Part of a small language model's weights.
Architecture: LayerNorm before each block, rotary positions, no biases in attention or MLP, local attention windows, paired heads, exclusive self-attention, value embeddings, capped logits.
Each number is 128 + 32 x the weight over the matrix's rms, rounded and kept within 0 to 255. Layers, rows and columns count from 0. Numbers have three digits each.

# layer 5 attention key, 128x128, rms 0.121, rows 68-93, columns 0-127
075127122080100134127086116092187104123151167156125158165157160149139091136187125134098124102148127126133116115181133109110158066112112109134112103133107123137145115108130130116163100146068108184150111138125128115110114076135142118139177127116168155149166090120130138106132202115114137074117152118086158142112130201126173083073130132173116111124094141157140132148071128120160139106131
135122100154105092145129089141091137138192103061189145118145160082128156114170119193127154161108148064089118074177103140125087128203149115095099151154117144146155134118099129114179118227149148143073136061148187079097143092132047166058069163150149157209174141105126104149075128119120130155134075111169087090189136140075141096141109203132151146049159114173170174138100153112097091156137
130148107125097148164115117126120119154157099086208145140177147099103168096150105174122135161135148072108087112169115162134093141161127127101114130142135134128115136119081111115141112199128115136095139082110165059114115110146056158094065132144144119170151151122133130130080105128100100163143090101178097111158159134098124124149109204120162110097144119154159133112139135147112095168165
127146171142149171082159182089143151158090122157099098125097102111116159130110150106148088147116112172155174189124135119188133156096174116147143109089088126141122129179164106131088120057147138132166113175125145137155105168109148103147156182107064086078103156145146116136138106147116127116112150151145170178087087131184133141161142119107120106124094135073078101094094113100109154115123
119117173124174137076162129133124150088117153150063108101077099153161110150098140092118119069160117186148138137101126113143154121094115138172140121106137126090131134130152128131114142052119112088146125155151076161158141178118192098169179096091107126087116136148135132127155130148136163100125159141075140128107127109156117140140126070133096138168110127125109120133152101115147160088106
156115089076112060161114091167128125124128123101152136128165192161153114123172132131102144122177119059117083125120116149137145112155086141100131138124189117125112127097141134145156122169078086144119129071140077126128127091157115121104125091121198137142163088126122147074134151121139104137148122110103137069137116174079131105107148157163124150118183134147170126146177112135124084148131
131122183157187183095147152093126156134101107143079108097097075112095151156081169076153136094117096167159156144130126112174108151105161121194140142105110155135186087152147147099113118023142137088116123154171108132158127215102173070135157137094073086109092137112149124148162127103131138108090171140094143192104137081159135128137131078114077117139100145102087105095120136120138151092108
114120142116166098137091150129101119125114109128125152138121128111135125123118135135109126111175104109148108149119134109172145133121122107126129136092165153111156123124100122119155100096094104127124110129142109126126123152094138077130145164092123138108143080135145143134165132083157117129104143123126152131135117108097181129143124115175114157126122145141117147142171115126118122083109
126091067127080116154083062126126135155193112120200185165178197076124155105192131204141149130117090068076145072196143062072080128175091137089056137187151159108083147079119103097088110233110153209089099089079138055128085057159084173116078158182164164175171126141152126171048168113130114163130082130146098150149148222059106125093046187125182132085145132157195152158103188152118068166135
139155078126067118153080077108129107124171103116185149128176139102136121104137091161116136195098154096094100094128135139073104123174117154102110117165125116131103146103081137145108102223131156162086126101093162106071120093130071184093084112175163142171136130114112106130085115126111120170161093102166103107146155118102142142131124196122165124090147109144164139149127155136109106165152
113102141127164144112158157146126143096115136152093112111096105169152111166106151077117132078131075164138154122111130115141144139096104120152155119131141141127154118132147140138142155048128141093137117135138099150155141177122179085131162122088126112097103092121131147102176175131160168100110145151066126116097148127159109130104144068133083134167121149101082123133139087112160173104100
128140055129101111180113092091124123149156097071202169173196165072130175112183131151118154202117142000052135049171157141087062140245106124098117154154129195141102133101091119113149136238138157192049128033079175056088052070142021183057037165117148118228176115127123124141040140135065137240171114114193051126180164166057167122127081241111154107075146103126182146127096148136103093196177
100144166101186131147156152118137161147057167158095088116119121151167131130101173090117113133147096161139118154096111137162149132136133132139164135075095166135131135162154134106109155000139117055176149169127149175148126160131128082133111141067119078109115137127127149101145153181122152133104145142144138124115099111172135148143182107115143119120102138102041144101144111109162179096125
122169122099076089136120103053118106147127113127184174126206137072098167119178103162120133182140165110029097093148138173111131084147096127090135119120113178119115162135094087144120127255162095131117146099102140123099115082115062161118055145140168173137145127135120123156070109135069095162181092124206126117167149155108195126137137156129162130141147109213208153140142164133133081138142
104130198122205169105150205164145149103085166125074078108067110219147071197115143076114106047132101171185119212089121121152158136049149126190166157090130129150156109131205138156150140000101122119178133155136106188156163171133206079141245111065126077092104138110133133073219156164148117061096171147059144123103110109177139124104211023153088144212116157119021077137139052129158214075090
121110137131167165111142144140150151142118126153089095119091138156122142154121140090154141093131063163165152165136139117142132150124132100150156125119121138149157113160129108122134152094141138108151104155152095125174124141120146102149132136098080096104125136126116132128128161134157137103114164177075142187089117154146087090104124093146098128159095165101115108101116101117131143104098
190131074159080046197086123123087085072172066069189173223186207037163210081173036171105122142145135054083082080150188152126098089123085134094004089174185097080108132113071124130139095254100119196080017057106139080101111106153132152126126132156154174158141047166116160207080077091164095122122026065191138099180180142047173154154076189133140149067221085143243149193169150142126057150125
124139146135129146116132130153125122100117152140114096129092117151122107123114138104102131126131138145167132105119135156110153146138121132121120155159137102131145142099129144130092131086147152106150153149126093147141137137134123139133115125125122124105131118112106114063167111086132146114128132109086105148136122114170102113124116133101117127142138126126088131118106097148154150142151
142134124110064152126127097069128110181148136145188149105146132101089127128155145132134152180128141064075128092183137118071094112178114131120121103128108153153161145106163119074097095210169127147103129118113135121125087105125097204093114121137119129172119098107129117159095113102076118134147122085187105141123141165108129137117137177117181120119128110128188143119101152138144117138160
169142139147130146125128160069136107150148126140124146136139131104129174146136090150138153175127145096155108160144123110146099113136102131121113120117115130115140132166114120109151111184100096158115098158090126102135096116127074128117165121141146139128147087163111140142092124116103112146121133126142132105100158128096150155126137155106105097121093140136140116121124133162110117119147
125114122099153118140101143104169135152091115117154144148135129141149102172135186063122139075121078132106156192093126066125122131139110112134160156094144138166170124152154136167130166095115146157128173113106108153113153140096132099101123154067169110125110068115112136101081193212125122087124178168139133094129148117130154124116164113154093147164140116127096101156115106116125178124128
119145159107212121135145118102151151168095161160139100111147119184127164150129122112154150133146158125155101135072130195139164137134147124131147152116101138105112096146141110151122134102083082051160138166177129135145145105119134093116164110122119126110135167149099132090147147163116106121146152164143133097102075098155151156127145119092092100178096137153100110087161138125094097108129
131123087134122127161123079123098106121170096115140155155154143078112175091117089159153135159134111104123131079168138129091102136156104129090103114146135142108121120109110129095123120201139136120086113116125137089149093114150106131136099107189108153161145114145152142153072110109111121153176088143133124148132150143101107123129048153118144102109141125112191152133131177130129094152126
129147084092101106157091056150105078088138093073190129222136157073133156107157067135158109120153173156137120112118127163108154119099074138098056170159166110076061114131092128173167112219096142142105110115102129128093094073169141124121077111161122113110156062161103150149086138140157140164195093093160123080179132126103127144162118173103106142101119123155178169182148166157094094172187
065138108144152131160137073160185144138111167121160093155116106099151114162101104097125131113110154180137146137072127149090179121126124141128143149089107152131107114097124122197112155126138107065167166181133111179141134112137133110156095121144116135089159173114119129069147154222137103128144177165129109153125101098167092115117130102105119100183109134153099097152120140126098180110132
145161149139116138132123149072168096165087136111184124094124132111119135128125132109142148133151165135134105159099119150202092131117151143111133136103092168163130157143152123115099097128127100119112132115127130161126138133133101109091168146131141142176105119116135103142140153153080072146136152130188148125100091109141189135114150161134113110099097097121128114093110139149109141140164
# layer 5 attention query, 128x128, rms 0.12, rows 69-93, columns 0-127
206083135149066106125088134093097105105115077114134133138137155106103155129171120133185154130166134100129140120122133124146058195138145104112056123128153056119126172110177094096102155134126167125096135102138154134138084124163139181090122079142159125105134160161132119144143145110153138109112120140123117086134101194125092202155098165098127135112155171126140149166170163146021129144146
179078120144109095146124118122113060116107093088146145126099148109086153102188136128189089136195133091111140128100110133113099121139120142111082140132158087130107196119177087117111156121111105102092109108157158151126115147181137173114116076126169116125091168167155160137139108144140130126144117132133135069114071175115106197182115117102163166103140184146132181167187166117125119142103
134086126162146151156139179131121117149112185143126110076131065124105127133119128133197143124093101115166134155091104082113192108113122116170110090086114136141128171060104176098144131097106116114138123157139121171160158189111140133164107104086154113109055154114121136111156151132151164101154143118114103130106109086119156116105142113112107154167113150150096115135156124118129146091118
081140164124159174097116145141150155157133168168120118117154109155137073146085161129123135145073086149156122126128120101164169119100150099157173115134065154108128061110094147134156079118147150110165135153133138116130147122093109078176151145132107123122106127080110089103142119126086102129121180117122150192100135117120147062102129116148149108175106092107122097072098110135152116097123
098147135164139123098108089143153152119152097116147142132102168129115131102131126117150114107120114147093168124117184181139068139146131109099165133164161160129131070165139104167139161154153136167090145119138162088098114104088129088088136151186093171172166119140085116146128112110091133169113104125145128141124123101152122163109091130148135142106111152118155172122064139115160106171076
139152160082111144127146157101086109135099136107125078100141116117157115152115109141109144173121109140155094159133095117107157124119119146151112120078117111112128161075106182122124099122136144115119143142113087168153142160134079134176095122091113093105091109110118130127115120136113085102146114122122108121088150123096153092156155140130144131136141110184134068175236146145107137085173
123114134150144153104101111146141141121143151092136090085115114130135089164100119117150164118077070142148154126163126122118133119097129098164187117169135141139098067086130174156131140125170139178106105145154126132140144153113123126148132127135158138138074112082129099120139120091095131140129127106124098140107153100158142116073097133142119142133108127185140087134144146151129106155090
144144126120098109124139153079124155124143102115097097149129146123166174117128081117057107112112132138117135102130125169123065129163112154105123120128117137133132126162127118151106119124126151144155130136110084129141105118146145152117137146128074120140200131145122132150121097132132125136126079132103138098141147123171096129168132140104109122085154133103142156118124148081138145147141
138117105155112078103137090128105119105143064125142153171146163127098179109192119133145095102202201092083145105134127154128070137150116122092092169159166076109115132126154082099107158154119110091123097098133174082086133091175142167080148132169160144141142132184162179158125125120146110135121119123125133146165123180094107177172069126105128124109139149115160169145125139129103101156108
068166175111064199094116185069216141213125194209079135126136100161180082195099143126124142137079073196165105169131162057129162133091110150139118135068058139133193131148150144134166093124147130148227165207094090136141130139040126093186137189098109142066173147096072064117092175188145088078058132126142216185056145110159120087123199155173124092152077084066121081121151112190114187042146
163152140146062100121145119088111119110149075094099099177122175103122171131135091143106104121163136158125135104119145170162073132126074154081098139117156090093127196161148119138120127118131125176123141129113128103127127138127130150120109121133096144085183097155110151155126113119139091136120074137120165110139111099148085171176123139107109119086165136110123163174172181142097149162140
159085129193126147112140115099134094121142121141121136137108107134064120174108121133209140094132087146177168132094130118167142128053130109144132122110145077108112141110102169122124156128098121150119111114160128121116147183127106113159143112131181152074059145149166147104165119078131119101134144135113151143130112081097125180120112111099125114159134156130117100136138146185113134091078
129155090115161148166078143146123103119110110130109086172122134090117121145142124112157124103165157086153137096121109119144124138071134107107141137130165129135098151136119191131156142100098157104126081110140170113127122150148178115114154114132169144095080143159172167132146127120149145119125154119106167108159112072134099167139093153109161145109120101147103163136075124145131110168093
112124092145149132151149122190143137139129141166158183117135123142096102108128163142164143121115098165116131116123114111105141106150122093117139113161121146169125059143075133110136184149167122108093111098164172134089186107119100130114119130134137126116087130119117071106122159137133173182144143117176125157114121116113146100082133123139128143133105136130129149106110135159124085130103
114133165137126168115134196102144142152088171180057079114083057143165096166103116105124145132058092189158100136105107084162142148110112112143125126014105202153176166137189142120186141075122129101187194211136061165182097176087193095169144135082064114076119173094111120117127172198174133057067130106068163071053073080216042115156191113133092110152113121069071111122155085107151225046137
093124125160122134153052160165129114144117131110220175057103128135124120126133143162173152156097091088104082136163078120099071132154148097125140132156106145165135154053126108116140087124135135121094176112087165116126086132117088152108125112123164135181129133095117106078154139172101097157112127125150073131061182159128165130046149139146177174113091120167138130104104110165146108164073
162095089125101046111147043132107120109156103104119196160211181121145126043158127140114072121145174138073130124151170146122100072149097179119109108184144085090082082157088072208158115179090113148111095091095193109058197055162080160098137113201158117201166105157152075173062126108096110162206053103145144143201179228078169098155117095148119113127130091109153180131129191162072056129200
136153122100151117142149196088085110119121097124093118146132102119167185137088104150069109119159172159154103150111156121144122148131091136085087142110152116121126255147129139139120106100097129112155060145072113113133098158124148134176092155152123167079163135181142152155134140147159095137125101140105167125153092088108076137188111132108085101085153084096116148160115150105099166127119
143142084146141115176074127157103105077140106109156138098116135103139144117161130154167089130099070128109115107104122140092151124128137099112122078142132128165111182078131114120074137131138143133109109143169145111163107168149166169123116093108140171145079159120130147149134116120132129111166138101126102107083106138125131142126086133132170172123160136134144112199134113126134125164090
111162085154055173144144121090127106138148134149135138163087140128095138109145082153174123111105120102110155094074153123114118146083103110098094128100156139138103103113097181088131162146114100138129128134110129119113143122109103118097143132133121148100174145152108120167143113095186107177117126136148133121151116077147152158169120161137097138101123145136134173185165172154179125118123
159122110164155135112120091151163080082127113124124114160102165113056104101147151138161105074117121142141175149097113118155135131060170085129158089115150115152141113151124114135167190138164153130106133097206200164166159103143104107107144086103174102118085139126111123147109123124132157117145167160133157095125067110113118105142112129159173162161146152094133123170110117142152103158102
125145166076112161096131187103152148139099140149113070153069120129193112160112122085074137138107143134146111131124093133157121132127130150150151130079096164127186187134194115123139097093157157121199191187123043143185042146137185107179148162087075104135145154096102151106135114177125097079063120107084140086087106143174066120153181121153134106133131112134101114108128086084132188094160
139157143152107129100160126120168137122164123202129162128127131187113071136133121119105110124108161078145158146112115146156143111132159112137153143142140112103159100093124099071153140126116092036127169086148186114111157113122122092143147134166178102191115137119102148138131111158108101151131130124117155149132162107132159150053122072142131138150129129119112149095129142157148083112088
178122145162073153100179096125106120095133132170085146202176171108106078127171131142143110083128169091131132109125076128135078121091130123123133139142124115134118084174134100132158166126140121140144155105164160125141133087174132088107191098144165080128145149155156108142065117096141171119110154143102130106203125132111115107142165152135114154158163123107130203108123148093120082094174
141114123122174139100111159155097090150125111132119086102132077125108168120153110163162122165119113121133178130101108106119130134120129100126168108106184142114102170098104157097119184130135110150082107160109149117159138169109126119127083097125155156104117144123159154162142090098149179103126146128075121112138102078106081138143121179128104192088168172146141128204137138136163134121043